{"head_dim": 128, "vocab_size": 6529, "norm": "rmsnorm", "norm_place": "pre", "attn_scale": 0.0884, "tie_word_embeddings": true, "parallel_block": false, "init_std_o": 0.00445, "init_std_up": 0.0189, "learning_rate": 0.00258, "beta2": 0.95, "lr_head": 0.0046, "max_seq_len": 512, "doc_mask": true}
Each number is 50 + 15 x the weight over its row's rms, rounded and kept within 0 to 99. Layers, rows and columns count from 0. The size before them is the row's rms in percent of the matrix's.

# layer 3 MLP down, 384x1536, rms 0.0747, rows 287-323, columns 576-767
100:79 68 54 64 57 43 42 26 34 69 38 48 43 63 72 71 46 43 41 48 64 53 62 51 59 27 50 56 22 16 44 28 63 46 48 56 21 48 55 37 54 60 51 39 66 30 16 42 47 47 50 66 56 48 59 67 40 56 62 68 76 34 46 45 38 54 70 42 47 17 56 27 49 39 62 48 63 49 59 25 53 56 35 80 48 84 72 38 35 36 51 29 36 46 73 70 46 63 63 35 19 50 34 39 46 53 50 29 65 40 20 57 55 70 44 71 64 22 40 30 79 44 75 56 64 43 48 73 60 65 44 45 40 42 50 15 39 71 45 64 55 43 58 59 44 59 50 54 52 65 35 54 61 60 43 66 56 36 63 51 20 67 52 50 66 43 27 51 71 33 60 54 48 38 35 46 25 57 55 42 51 48 63 68 60 45 44 19 44 62 46 44
101:84 69 62 46 25 32 46 49 34 51 55 50 60 61 75 45 51 38 67 70 38 77 18 74 47 78 40 60 36 32 69 43 55 74 52 40 61 49 55 61 70 53 28 60 62 27 44 48 22 39 48 68 65 44 70 52 39 52 49 45 71 29 28 56 60 42 11 71 28 34 56 46 47 46 38 37 54 36 37 49 26 42 33 45 79 59 56 50 42 34 47 61 52 41 49 46 57 65 30 61 33 89 52 22 47 62 35 48 78 42 62 55 39 44 37 59 68 55 70 58 49 27 60 30 25 89 34 21 33 46 21 56 60 24 32 46 59 47 53 77 62 28 76 59 47 42 63 71 38 46 42 57 57 47 29 66 29 88 35 30 60 42 44 37 37 66 28 55 57 34 50 27 42 61 21 48 56 37 45 15 31 38 40 77 34 56 65 35 36 69 46 18
101:53 56 52 23 41 42 35 67 63 39 41 40 45 55 47 27 34 36 62 71 63 49 60 54 65 40 46 58 30 49 33 39 67 45 41 27 62 52 38 49 62 47 68 48 56 31 37 21 70 49 85 72 24 79 33 52 56 52 69 59 60 41 45 47 58 75 63 35 65 53 69 45 33 51 54 45 50 47 50 63 30 54 44 48 50 86 18 97 55 48 62 48 99 71 26 52 54 52 42 59 51 23 56 72 48 60 45 33 42 67 52 29 47 44 56 28 69 36 68 30 57 36 33 25 52 49 79 60 40 54 75 74 32 63 49 42 62 54 58 50 61 41 67 24 73 40 44 24 30 36 35 47 41 31 53 34 70 39 39 33 53 61 23 57 52 72 32 46 53 47 52 37 35 49 47 44 68 40 29 31 44 21 33 28 56 37 59 57 56 67 58 45
100:46 56 58 67 54 44 58 34 79 59 63 52 56 32 44 51 65 54 49 51 31 64 64 69 46 61 35 59 52 48 52 51 69 72 69 69 53 56 51 73 38 68 38 59 35 52 43 35 52 39 42 55 49 63 37 49 63 75 38 47 33 64 58 61 68 51 55 56 37 15 83 64 36 45 63 45 70 47 35 50 56 72 51 70 46 47 45 68 37 55 43 81 58 44 48 57 63 60 35 55 60 49 46 64 62 47 52 48 73 29 52 38 60 49 57 53 63 49 64 67 36 66 45 31 52 42 58 33 39 74 37 62 56 46 62 54 48 34 63 23 41 46 41 51 67 57 53 64 30 61 80 34 40 78 51 47 53 49 45 55 48 58 13 34 62 52 38 63 48 45 37 67 36 32 07 28 40 58 76 60 48 50 44 59 54 36 45 48 48 52 60 69
100:39 33 38 38 55 48 39 52 59 81 64 55 42 30 33 41 67 61 47 38 93 40 66 69 48 65 16 03 61 53 46 50 64 75 51 24 46 47 62 51 22 48 09 78 42 66 41 24 44 90 70 62 66 43 72 33 41 60 74 46 71 55 42 57 54 54 47 18 56 54 87 77 70 51 69 51 39 44 50 55 58 31 57 46 46 56 56 54 27 64 38 34 44 37 59 53 64 48 71 40 49 63 41 45 51 19 45 44 48 63 68 42 38 39 52 49 34 33 61 60 64 52 57 50 52 38 55 51 46 34 37 59 55 33 58 66 51 38 45 67 51 84 68 52 30 44 40 75 63 33 65 50 40 85 25 30 43 37 64 32 53 74 66 56 40 61 56 29 36 51 24 41 63 24 51 15 41 47 54 51 43 37 55 45 49 36 65 70 59 61 67 47
102:51 40 40 47 46 55 68 72 38 41 53 57 59 74 54 36 47 31 71 74 35 57 51 47 34 43 50 41 41 48 52 61 51 58 50 41 52 38 67 55 61 54 38 36 49 72 54 38 41 30 50 44 69 45 39 45 20 75 49 65 36 31 29 31 43 37 47 53 82 45 29 62 40 45 71 37 56 51 42 31 47 70 32 81 60 59 24 70 64 65 80 38 40 60 32 24 33 52 39 27 49 33 44 37 44 29 34 52 60 42 80 84 66 63 30 44 70 28 45 30 59 47 54 26 69 33 52 43 70 48 44 54 54 56 55 75 58 46 47 25 60 42 28 44 57 62 62 76 65 41 48 56 61 73 24 46 29 41 61 86 48 29 63 30 44 71 48 51 51 27 62 63 30 86 52 54 58 81 65 82 25 51 62 69 71 44 47 48 44 72 29 58
099:59 44 20 61 53 43 48 43 54 49 56 54 58 83 49 74 57 87 44 37 49 64 34 45 44 44 89 44 71 83 57 59 34 45 93 67 34 38 29 34 48 67 39 36 81 55 58 54 52 19 56 28 47 41 51 45 66 59 24 51 55 64 41 50 37 43 43 73 38 33 44 43 39 62 32 44 50 49 71 60 74 60 99 51 53 66 51 66 21 42 21 46 36 57 72 31 32 40 71 54 63 65 48 62 76 52 47 46 23 59 48 48 30 58 39 61 54 41 36 96 73 66 60 36 55 65 61 24 47 34 81 52 31 22 54 53 48 24 65 57 38 40 62 32 45 32 55 58 59 65 33 43 46 50 22 52 58 38 39 61 56 22 40 45 41 51 46 49 63 31 69 48 32 58 52 27 59 40 55 60 35 63 43 38 34 64 57 39 44 48 48 22
096:62 44 46 65 91 55 49 62 37 53 62 56 21 67 75 17 29 36 62 70 56 35 46 28 58 63 60 44 42 48 63 62 70 37 32 37 46 39 73 52 76 31 45 48 59 34 20 55 54 39 74 32 50 48 30 70 44 64 37 70 47 61 72 43 85 42 64 65 49 45 69 33 53 43 37 72 56 43 48 75 41 61 38 84 29 58 49 70 60 67 39 43 37 47 62 58 61 91 48 41 43 60 45 56 33 37 64 33 53 62 41 81 62 45 26 43 41 51 25 40 45 34 45 62 02 49 38 71 40 62 46 54 69 09 46 51 46 57 47 54 67 51 51 31 20 58 64 39 63 47 55 62 53 53 45 24 54 46 44 61 41 57 68 15 59 19 65 36 43 35 55 37 55 35 71 48 59 36 64 50 60 47 27 42 69 48 53 49 68 54 40 47
105:42 34 30 54 54 49 53 53 46 29 46 37 48 44 77 79 46 83 34 70 71 30 76 58 20 15 38 40 26 51 43 39 45 46 68 50 56 45 46 57 47 53 51 13 58 70 58 53 31 31 43 99 60 31 65 51 65 42 57 55 35 72 49 65 58 60 36 26 56 32 64 48 39 68 28 42 56 63 49 47 54 67 64 48 35 66 41 63 33 69 40 37 48 52 80 69 47 66 52 48 49 29 47 33 35 50 57 85 51 96 29 47 61 61 31 68 75 42 33 51 15 23 68 47 44 36 33 60 57 56 38 50 64 63 42 63 60 49 61 59 46 78 31 43 56 23 51 40 40 43 45 86 39 51 78 45 97 40 61 54 35 59 71 66 39 56 43 65 51 69 39 37 63 55 52 19 47 52 51 74 70 72 32 45 39 51 61 57 61 42 37 29
097:27 72 59 21 55 55 35 53 72 40 55 73 48 35 46 57 93 59 47 49 23 67 68 43 64 58 53 77 33 56 43 69 30 65 75 79 68 63 40 75 53 58 40 51 64 52 38 36 53 41 51 32 36 66 41 44 45 53 53 80 40 48 54 33 56 79 35 66 55 67 56 69 47 55 59 49 66 42 28 69 28 44 52 30 36 52 77 71 58 87 55 34 43 70 24 20 26 48 36 62 21 50 45 43 66 45 36 69 56 59 32 57 58 47 42 71 63 53 37 58 42 61 45 43 59 61 66 32 62 29 47 55 66 43 45 31 73 28 59 23 44 58 37 57 55 57 64 51 45 74 43 54 64 56 37 54 31 38 56 36 42 90 53 53 51 56 44 52 34 66 23 40 56 63 52 68 43 42 68 15 23 48 41 45 32 46 68 34 82 47 57 66
100:42 46 56 42 48 36 53 71 48 43 62 60 75 49 76 57 58 68 62 57 39 35 57 69 41 53 40 56 60 71 52 71 62 67 40 69 58 57 49 51 39 43 35 44 40 58 37 71 53 28 31 83 25 51 54 31 48 23 40 52 41 40 23 47 64 58 56 53 36 66 45 49 56 44 41 46 39 73 28 71 70 40 62 33 59 60 30 58 70 41 31 58 56 33 46 63 66 45 33 68 53 69 54 68 36 58 41 75 62 48 40 75 54 57 56 61 56 37 59 32 64 46 38 50 34 35 28 30 62 43 60 83 51 48 55 38 66 43 79 57 50 64 66 42 39 66 60 20 68 38 73 73 34 37 41 58 59 13 54 59 51 42 42 72 43 38 64 37 70 39 41 35 63 54 58 49 36 40 49 48 62 33 72 44 74 35 26 63 30 59 57 46
098:44 57 50 66 58 39 47 59 52 25 83 48 45 52 29 43 49 53 82 57 68 74 52 47 33 43 46 26 64 69 73 75 28 64 53 79 55 29 21 56 57 58 62 49 53 62 36 59 27 50 58 55 78 44 44 54 14 67 62 39 66 41 36 51 53 60 54 22 25 70 21 53 73 54 61 67 48 35 65 39 40 39 37 81 57 63 66 48 45 75 54 50 59 30 42 27 55 57 55 52 51 54 49 06 44 46 94 32 33 70 65 59 53 55 31 26 59 35 61 65 44 78 61 42 75 45 57 30 45 32 23 62 47 71 63 55 38 50 41 44 57 51 67 56 48 45 44 72 68 72 68 11 43 48 20 45 50 83 64 20 61 68 64 36 74 24 74 77 45 74 39 38 38 64 34 47 55 68 40 35 44 48 48 30 39 41 61 51 45 35 83 68
102:75 69 63 67 40 69 38 93 51 69 53 39 45 41 53 45 42 33 24 41 63 51 34 52 43 59 53 65 64 66 51 49 36 50 79 45 35 33 57 63 42 18 40 70 38 46 35 51 59 67 50 60 43 45 64 48 48 52 56 68 53 13 55 34 80 45 37 47 42 42 46 47 37 50 51 54 44 51 33 60 42 57 29 83 51 64 69 64 65 43 24 77 55 70 55 62 47 43 53 46 69 87 58 67 56 44 49 25 49 24 70 34 77 65 63 60 64 49 70 37 70 39 43 25 39 47 50 50 54 56 41 71 23 54 69 33 44 53 49 69 43 60 31 53 45 46 48 52 54 46 40 40 64 69 53 62 41 44 43 44 46 34 64 22 44 61 55 42 47 36 45 48 30 61 34 44 34 42 72 68 39 43 62 35 52 34 43 63 31 77 57 38
096:51 36 56 43 47 62 60 53 24 59 50 20 61 55 65 84 48 51 34 50 58 72 64 49 66 37 34 67 53 50 52 45 46 51 30 64 88 51 40 66 65 59 20 33 71 36 78 53 55 37 54 53 97 55 57 61 74 42 40 82 53 55 24 41 33 41 30 52 29 59 45 24 63 60 16 28 68 56 74 62 50 41 83 39 35 55 47 46 43 41 31 23 52 48 66 61 40 42 67 38 69 56 53 19 68 71 35 52 64 70 54 61 35 60 26 56 19 50 35 65 54 48 88 63 09 42 99 31 67 55 47 37 55 60 87 43 61 71 60 46 43 61 63 44 45 44 49 34 37 44 46 58 46 47 34 46 46 55 51 58 09 45 46 57 57 66 45 62 71 52 43 69 57 70 45 59 81 43 33 43 63 76 68 45 43 41 45 47 01 35 41 45
095:79 38 55 56 50 56 66 46 39 58 57 78 47 66 39 59 65 56 66 62 42 27 57 31 58 43 81 40 36 66 48 38 34 51 40 09 60 41 45 61 63 53 51 47 71 45 47 36 68 26 54 67 43 55 47 27 42 40 48 44 65 51 68 51 47 46 51 46 67 70 57 65 71 49 47 40 51 38 40 34 40 51 50 54 31 45 47 39 55 55 44 65 27 44 46 43 64 44 57 37 44 76 61 55 25 57 29 72 17 50 53 66 57 55 38 59 59 73 34 19 52 40 45 68 60 42 51 65 61 38 79 54 73 57 21 47 55 57 47 40 34 41 46 43 70 80 00 49 62 38 15 39 59 28 42 50 40 56 64 56 48 52 60 56 42 48 17 53 40 43 39 76 43 69 52 33 46 50 78 45 65 27 68 53 73 36 41 45 49 63 56 43
098:51 64 55 58 51 38 48 66 29 68 47 55 47 44 42 26 41 56 65 72 55 37 57 65 69 55 71 33 36 64 33 62 55 36 55 69 37 52 47 56 53 62 62 48 64 42 29 57 46 40 57 39 70 57 45 55 32 42 41 82 33 44 35 49 60 62 58 63 54 59 56 44 30 38 63 50 18 60 67 37 68 48 41 37 34 51 38 87 47 44 58 36 44 84 37 81 39 66 66 65 47 52 40 68 62 18 52 60 55 63 65 66 60 46 51 52 35 63 50 46 45 40 37 28 63 64 45 41 38 42 33 64 63 49 47 48 49 51 38 54 69 30 53 52 48 46 20 16 43 60 46 28 73 42 53 49 49 51 52 57 57 59 54 55 38 50 83 59 51 64 45 51 51 50 40 51 60 19 56 44 45 64 54 64 28 64 45 29 57 61 29 44
098:47 30 51 78 46 25 55 47 47 41 49 61 32 75 54 28 66 26 58 51 33 55 60 66 29 58 50 36 41 43 60 44 67 51 32 50 39 57 17 56 41 28 48 55 28 48 39 40 62 66 49 37 43 35 33 59 46 75 52 43 67 31 54 68 40 82 42 76 19 34 72 37 47 40 58 61 49 39 70 45 55 53 26 31 86 40 39 28 51 42 86 39 75 61 51 47 48 67 57 61 63 42 50 71 59 47 49 28 37 52 26 63 44 61 70 65 86 35 66 34 62 74 58 68 80 66 44 39 19 31 23 50 35 53 36 35 74 59 41 51 25 61 46 34 50 44 40 37 71 68 53 55 54 66 60 34 69 65 20 55 27 28 50 48 54 36 52 61 61 39 48 64 28 63 48 14 62 61 54 51 48 48 54 65 61 65 62 70 10 60 64 44
099:26 51 33 54 64 57 13 48 61 28 48 58 48 45 60 47 60 60 63 47 38 35 58 33 61 44 69 60 60 58 59 53 53 11 48 39 35 60 38 40 39 42 52 52 29 60 48 51 38 54 71 39 41 50 61 78 51 46 69 69 48 38 44 44 62 62 63 36 59 45 54 58 22 37 51 51 37 77 63 28 58 56 68 55 84 60 40 58 52 72 49 45 79 25 38 19 83 89 47 70 48 40 72 08 69 66 44 46 51 41 52 51 45 49 41 65 63 57 57 80 44 47 30 41 40 57 28 59 58 51 56 46 51 53 58 64 57 63 40 56 70 57 46 40 29 59 41 30 50 43 44 48 27 48 59 57 39 64 59 64 56 79 48 42 45 62 61 34 61 32 80 46 69 46 32 36 69 36 48 28 72 48 74 32 52 22 69 57 41 18 28 61
101:67 58 47 34 64 35 45 32 56 46 32 51 61 23 36 43 61 40 06 75 52 40 37 47 61 75 40 58 82 48 50 42 36 29 67 66 38 34 62 58 35 69 46 48 47 49 67 65 76 76 64 32 35 67 60 57 54 70 64 44 45 50 58 58 79 55 36 30 64 79 55 35 56 33 46 54 27 43 74 64 45 62 44 57 41 43 50 44 33 54 64 42 51 54 71 52 47 41 74 67 51 24 25 34 61 29 36 59 56 56 55 50 52 51 43 39 73 40 62 35 57 69 53 24 25 51 22 51 50 48 33 47 56 54 44 85 59 48 42 56 67 32 73 24 46 42 65 50 61 56 36 58 52 41 26 63 49 40 30 40 66 52 45 76 45 43 35 59 33 67 51 39 71 47 58 48 57 35 67 60 51 59 51 51 46 41 57 33 49 42 42 72
102:63 65 49 48 22 49 51 89 41 46 48 38 32 88 60 56 46 28 39 49 46 42 62 59 57 56 54 43 38 44 39 39 61 42 52 26 54 47 59 54 53 63 40 45 42 61 31 33 50 63 55 59 80 86 55 46 07 39 50 61 61 31 58 45 52 51 45 62 56 53 47 09 65 76 66 58 60 51 44 60 43 87 45 55 55 28 42 37 45 59 20 31 66 48 51 48 70 61 64 53 57 20 32 58 45 57 32 28 42 79 64 36 55 59 46 35 35 57 40 56 38 60 57 50 60 47 49 45 56 45 00 49 31 82 64 63 56 48 39 50 65 57 24 55 35 51 69 51 57 54 41 43 44 39 63 33 44 59 83 41 71 57 28 57 72 29 39 43 72 39 82 42 28 52 44 47 56 61 45 52 39 46 36 54 53 30 50 60 65 31 66 49
105:50 58 52 41 35 44 38 65 66 48 37 50 44 25 57 43 65 57 46 50 47 50 53 40 22 49 62 30 42 47 67 35 65 67 52 36 34 30 75 66 42 50 50 50 59 86 31 70 63 44 32 80 63 32 49 79 42 29 34 45 45 60 57 53 77 43 56 69 46 23 39 55 73 51 43 65 44 25 60 69 18 47 71 42 50 51 48 63 42 50 71 55 63 34 41 48 64 50 42 72 79 50 65 51 66 36 42 19 37 77 56 59 72 29 28 57 42 24 81 36 44 66 75 31 54 48 52 57 49 83 55 40 30 46 48 59 54 39 67 54 57 56 18 50 22 50 88 67 58 38 78 53 33 50 53 10 57 32 71 51 50 47 53 45 45 49 55 52 58 48 65 68 53 23 44 37 59 35 64 56 38 64 71 99 49 66 38 57 45 68 59 51
099:48 39 27 48 68 20 64 42 56 58 47 52 69 34 68 45 52 38 42 47 53 68 23 34 54 39 43 50 53 49 67 59 33 71 49 07 84 68 66 67 55 54 51 47 43 49 44 50 40 48 67 40 59 45 40 34 65 45 27 31 27 55 67 55 46 77 54 46 30 40 49 55 57 39 74 56 48 63 45 37 38 81 33 57 62 56 38 45 45 52 19 88 23 44 36 88 41 22 50 61 45 42 39 38 27 72 39 31 45 58 28 42 52 34 39 27 46 54 64 67 34 56 46 33 65 38 49 48 43 49 35 37 71 58 58 45 35 55 58 59 32 42 47 20 87 42 35 49 56 63 50 76 64 56 27 45 74 36 58 32 36 81 50 38 65 67 58 65 45 51 65 59 54 43 29 61 49 56 73 70 57 41 30 37 67 33 35 44 48 16 68 47
102:43 65 41 49 30 37 70 51 55 33 32 61 40 47 60 40 83 67 48 66 66 33 58 39 34 54 72 74 52 45 66 41 51 43 47 82 66 57 27 71 41 34 32 60 31 42 39 54 62 45 31 45 56 46 66 68 53 70 69 61 64 54 53 31 41 25 69 43 43 46 39 47 59 63 46 50 26 58 57 66 31 45 79 47 31 67 48 69 49 56 40 19 30 60 78 41 00 42 48 64 56 42 82 35 49 63 20 44 28 43 43 54 78 47 51 57 37 70 37 48 63 52 48 68 70 64 22 28 49 59 64 65 62 61 59 47 42 57 35 61 58 37 37 48 23 65 51 55 51 64 58 41 48 28 60 81 46 61 83 58 26 69 39 17 46 38 33 49 23 48 42 69 75 77 60 51 30 51 45 65 70 38 54 42 51 38 63 47 60 59 53 62
099:43 56 61 64 34 53 39 36 24 01 35 69 73 62 41 23 54 55 41 45 67 61 42 27 55 32 31 27 71 21 57 56 64 54 50 67 11 71 78 39 64 48 82 29 65 54 49 42 44 37 55 50 20 64 81 35 53 73 75 52 43 44 56 60 31 57 48 70 64 23 48 24 60 43 26 39 43 70 51 75 19 63 33 22 41 57 56 72 38 14 34 49 28 43 77 66 22 70 37 49 59 48 35 44 33 26 80 51 67 71 73 43 68 59 50 65 36 32 57 31 52 14 67 79 40 57 53 43 44 60 52 58 68 68 33 54 44 66 58 63 66 67 33 35 50 60 68 58 41 65 61 57 79 58 38 35 65 54 52 66 65 71 73 43 40 61 63 43 50 50 24 44 40 53 38 46 47 77 48 58 59 84 57 32 62 80 73 87 47 50 59 35
100:50 68 47 22 80 71 33 30 78 21 72 59 54 40 41 31 53 73 60 43 55 67 46 65 38 59 73 55 48 58 50 39 82 48 45 38 71 44 69 80 41 44 20 62 37 36 56 55 51 54 41 57 54 34 46 52 61 54 56 27 33 56 44 50 63 51 59 55 43 29 37 47 30 59 48 27 48 48 59 59 69 47 18 46 65 28 44 36 31 47 45 63 37 68 52 26 52 55 55 58 35 37 47 56 78 55 25 21 74 55 66 56 56 43 64 11 48 00 50 53 49 29 51 49 44 73 65 32 49 33 50 46 31 42 45 52 68 26 69 57 52 36 55 42 44 52 48 61 59 53 52 49 68 40 80 67 40 52 61 71 65 47 07 35 40 46 51 58 62 25 39 26 31 61 79 64 67 39 53 58 60 61 70 46 56 22 37 38 71 65 47 72
102:33 53 64 47 59 57 39 22 54 54 40 27 40 59 54 45 58 48 49 42 40 28 48 78 30 54 45 75 44 55 48 69 69 48 39 46 34 80 58 98 49 54 62 62 55 48 49 56 44 54 41 65 64 42 12 59 35 45 40 50 65 45 35 51 57 59 55 49 39 49 49 38 61 44 32 61 37 64 39 66 58 37 44 33 68 43 54 70 39 46 25 37 09 65 92 67 37 41 50 41 17 34 57 60 66 37 43 18 00 47 62 55 42 65 73 52 32 31 38 30 61 51 52 21 82 16 56 47 74 48 57 51 32 60 27 66 59 44 35 48 17 69 30 28 34 39 15 51 52 64 63 54 37 41 41 77 30 36 38 54 73 46 40 55 35 59 42 78 60 49 57 48 34 53 73 45 39 47 62 53 43 65 48 48 50 63 50 61 29 71 38 50
102:66 71 93 12 47 48 30 42 62 45 64 63 46 28 38 42 60 48 67 77 46 57 60 42 56 73 29 53 83 66 26 39 27 72 63 54 11 49 77 74 55 42 51 40 53 51 46 47 63 71 49 68 70 51 75 43 29 56 62 45 57 53 58 40 46 55 16 59 41 41 35 46 54 36 54 69 56 21 87 53 53 84 18 33 58 42 85 49 47 59 55 46 48 55 47 64 41 14 49 45 28 64 39 71 50 66 67 57 44 47 33 52 51 40 40 46 44 52 74 55 43 63 59 64 45 51 46 65 66 52 63 41 39 28 64 88 42 61 25 22 45 27 54 43 54 83 69 47 42 44 60 46 24 84 62 73 68 58 47 62 51 46 59 45 77 48 55 65 77 62 39 39 47 23 60 62 28 28 49 37 58 66 40 39 47 52 42 71 23 53 67 78
107:41 40 47 39 77 76 12 47 67 43 30 40 65 47 28 35 61 59 56 54 29 35 47 48 36 42 39 46 53 62 52 42 60 39 31 67 61 67 57 44 55 79 37 50 60 66 46 56 43 72 47 78 52 45 57 54 26 76 52 56 70 40 58 59 85 74 79 54 51 55 91 33 61 36 51 60 62 60 40 42 43 24 41 64 60 48 69 72 48 59 58 61 62 47 32 28 46 68 55 72 47 66 67 46 46 56 56 66 63 70 54 39 32 22 50 52 84 56 45 50 50 76 53 42 43 19 44 56 67 62 19 27 62 58 22 67 60 10 58 24 64 19 45 43 28 19 75 53 47 57 47 28 42 58 62 58 57 53 32 16 49 50 43 76 69 44 47 47 52 42 43 17 74 43 46 07 39 79 65 35 61 54 25 68 46 30 38 63 61 65 51 64
106:58 58 09 41 81 60 54 61 61 72 36 56 63 57 72 48 61 54 53 37 41 43 25 65 41 65 48 34 50 64 32 27 69 38 65 40 52 55 54 46 33 46 43 67 63 47 37 55 49 56 57 05 70 46 46 42 41 22 53 34 34 38 64 35 41 43 69 39 47 62 51 69 65 53 43 52 71 52 58 49 26 65 61 73 62 52 20 46 74 47 38 67 43 58 56 36 24 73 44 47 22 27 47 49 49 39 31 81 53 39 54 41 51 30 43 53 43 22 61 57 53 69 71 56 40 63 45 40 30 71 51 56 51 39 42 29 58 51 62 45 48 41 35 40 19 39 36 25 55 31 39 46 76 48 34 71 42 28 44 67 53 67 42 43 44 25 43 49 48 50 47 57 64 34 63 33 38 36 38 58 68 60 78 58 53 64 28 65 41 45 64 58
104:39 55 49 45 56 41 41 34 72 65 53 63 63 34 64 35 41 45 31 44 35 33 63 53 55 55 42 56 73 23 55 38 47 26 73 51 59 67 50 28 10 63 41 58 43 55 36 49 65 72 40 50 51 51 53 71 49 45 66 48 50 31 44 42 59 62 49 44 51 60 59 61 59 65 15 45 71 45 22 35 55 49 67 21 43 48 20 35 72 62 43 62 46 80 36 52 45 43 60 37 30 52 54 22 36 57 45 36 48 30 45 51 35 37 46 46 75 26 33 67 32 56 25 41 46 42 62 54 52 54 39 49 40 54 62 25 50 23 50 37 24 49 43 61 58 35 47 73 33 34 43 40 43 36 44 62 75 53 43 80 58 40 47 58 64 36 44 37 84 40 38 55 50 77 58 67 66 50 42 48 54 19 45 46 55 23 39 64 37 45 41 28
097:54 37 44 04 43 46 17 45 94 32 42 40 42 63 43 38 58 57 38 70 56 34 47 57 10 26 45 68 35 65 42 69 58 41 27 55 31 97 87 49 34 51 49 30 59 83 36 38 56 36 54 43 67 51 37 62 31 61 30 87 60 64 56 82 54 45 39 28 40 37 14 41 62 49 54 47 58 52 38 30 46 43 35 58 34 60 76 66 50 35 60 67 49 60 73 93 60 35 41 61 71 54 68 55 47 47 58 67 63 15 19 73 64 62 74 44 46 20 53 44 80 21 52 70 61 24 40 73 58 30 46 58 32 57 30 28 59 81 50 44 46 65 18 38 52 43 51 42 53 40 63 40 41 66 83 55 81 60 60 52 27 48 38 39 84 36 54 76 57 31 37 42 81 76 48 34 44 58 56 60 35 63 42 43 38 49 78 47 45 58 55 42
097:45 38 42 58 50 26 53 72 32 37 73 50 57 19 64 38 48 55 41 48 82 35 56 40 42 70 17 36 46 43 57 44 79 41 43 57 27 46 61 29 36 47 54 68 46 54 63 62 57 54 41 24 49 58 63 41 37 79 38 56 56 40 44 44 70 28 50 46 74 41 60 52 53 50 41 66 55 16 60 45 37 45 61 51 64 70 46 42 44 62 27 51 56 52 42 36 21 53 42 83 36 65 57 52 53 66 36 53 61 51 54 59 51 36 53 61 12 73 25 50 27 44 41 44 35 34 21 72 51 67 77 48 51 45 37 66 37 41 25 65 44 49 39 68 44 78 41 48 48 51 29 31 49 62 46 43 65 44 44 62 72 40 37 79 45 33 32 42 65 65 65 43 39 37 73 42 67 54 61 65 37 76 42 60 32 50 87 49 59 60 49 44
095:42 65 40 67 63 54 72 54 33 44 51 19 60 68 66 35 53 33 17 69 38 64 82 49 65 61 09 51 65 23 64 47 49 39 54 49 63 24 43 44 60 36 57 42 54 79 71 71 45 63 45 42 24 40 46 56 39 66 54 40 91 47 50 36 27 81 43 30 40 44 66 44 33 30 32 45 45 62 63 45 66 74 19 27 34 52 35 43 52 31 30 81 46 54 52 61 68 76 56 50 51 69 35 70 61 57 64 75 55 68 22 50 61 54 44 66 73 74 52 63 61 31 53 70 46 66 43 72 64 37 73 42 39 83 57 43 21 43 74 36 34 50 49 55 58 43 52 42 59 53 57 43 60 37 70 31 43 58 23 48 52 27 57 74 54 33 50 71 67 64 56 36 51 81 31 37 35 59 63 43 26 61 48 54 66 36 58 29 51 49 21 12
101:61 20 34 64 57 57 52 42 54 31 50 45 34 48 32 71 35 60 45 59 37 56 34 56 63 41 35 56 43 29 37 53 70 68 09 59 26 45 45 44 19 44 54 40 55 36 45 62 58 41 53 64 79 67 60 51 41 51 54 49 54 61 49 67 38 42 50 48 66 54 62 42 51 61 53 59 33 60 37 68 35 63 49 13 54 48 38 50 50 49 65 43 50 53 37 83 54 61 39 48 51 39 48 40 50 65 30 29 58 39 46 53 66 52 68 39 62 46 50 38 40 60 46 43 65 47 48 37 31 32 60 62 50 71 50 30 55 54 49 60 43 32 40 25 24 77 77 72 52 45 87 55 35 37 55 50 53 48 57 22 41 81 59 56 55 47 37 24 28 46 43 15 46 55 48 47 62 77 33 72 35 54 43 31 68 45 42 68 40 66 25 46
099:54 71 58 32 53 44 32 77 52 28 61 64 47 57 32 89 66 68 50 30 34 56 56 74 35 32 42 34 53 60 79 70 32 62 31 58 49 27 65 97 57 77 47 32 35 25 52 70 62 66 50 33 16 44 46 38 55 47 55 57 37 15 59 36 76 40 38 54 30 38 49 28 73 68 59 39 60 64 30 51 68 48 67 40 56 55 27 78 63 54 39 67 36 61 74 67 38 31 60 51 44 65 68 67 29 51 44 38 12 28 53 68 68 66 34 48 37 56 40 41 86 41 35 33 72 60 40 51 39 44 53 57 27 44 49 53 37 51 36 52 33 46 43 40 56 46 36 40 64 39 38 32 45 57 52 34 72 36 76 38 70 40 51 45 59 36 64 42 40 49 60 42 64 29 60 51 66 61 69 55 62 39 53 44 28 66 18 82 58 46 60 41
099:62 71 90 49 49 45 25 27 36 49 35 63 45 80 23 57 24 83 31 55 39 69 55 48 55 27 50 43 64 81 86 46 37 54 48 64 46 53 64 66 53 45 60 44 73 41 57 61 47 73 36 50 75 63 69 24 33 39 73 74 38 64 53 67 27 57 52 46 61 45 45 34 54 32 59 62 55 52 43 79 48 24 57 33 50 27 53 81 55 62 30 50 22 60 43 39 53 47 41 36 70 53 62 66 69 62 34 39 41 34 67 47 55 30 55 66 52 59 47 74 40 63 66 52 50 19 33 58 47 39 50 40 34 42 60 45 32 43 51 61 55 61 52 31 39 51 54 39 32 28 54 58 58 45 27 53 66 78 49 32 58 61 66 80 66 74 54 18 00 56 34 55 43 44 55 54 47 34 56 00 48 38 42 53 20 43 47 43 48 54 60 40
098:47 65 37 41 55 60 75 44 81 51 50 49 73 33 23 51 60 56 47 16 35 44 53 65 47 65 44 31 25 61 52 53 50 68 63 44 59 59 26 63 58 61 34 54 49 61 54 25 54 49 44 62 32 43 39 56 49 49 31 72 55 50 00 52 39 71 30 34 16 61 59 59 28 41 42 43 44 44 52 39 68 54 31 63 52 56 64 47 22 58 46 60 49 53 43 34 45 45 67 72 51 62 33 45 93 37 64 44 61 34 66 39 46 56 54 37 27 47 75 31 51 46 58 32 62 58 38 55 73 47 53 61 53 11 80 45 51 29 65 38 42 78 32 55 32 35 40 60 52 60 38 28 23 76 65 71 37 61 43 78 70 22 35 59 44 31 37 46 38 49 67 53 11 51 57 52 21 41 59 61 66 58 50 70 59 09 49 56 76 53 52 32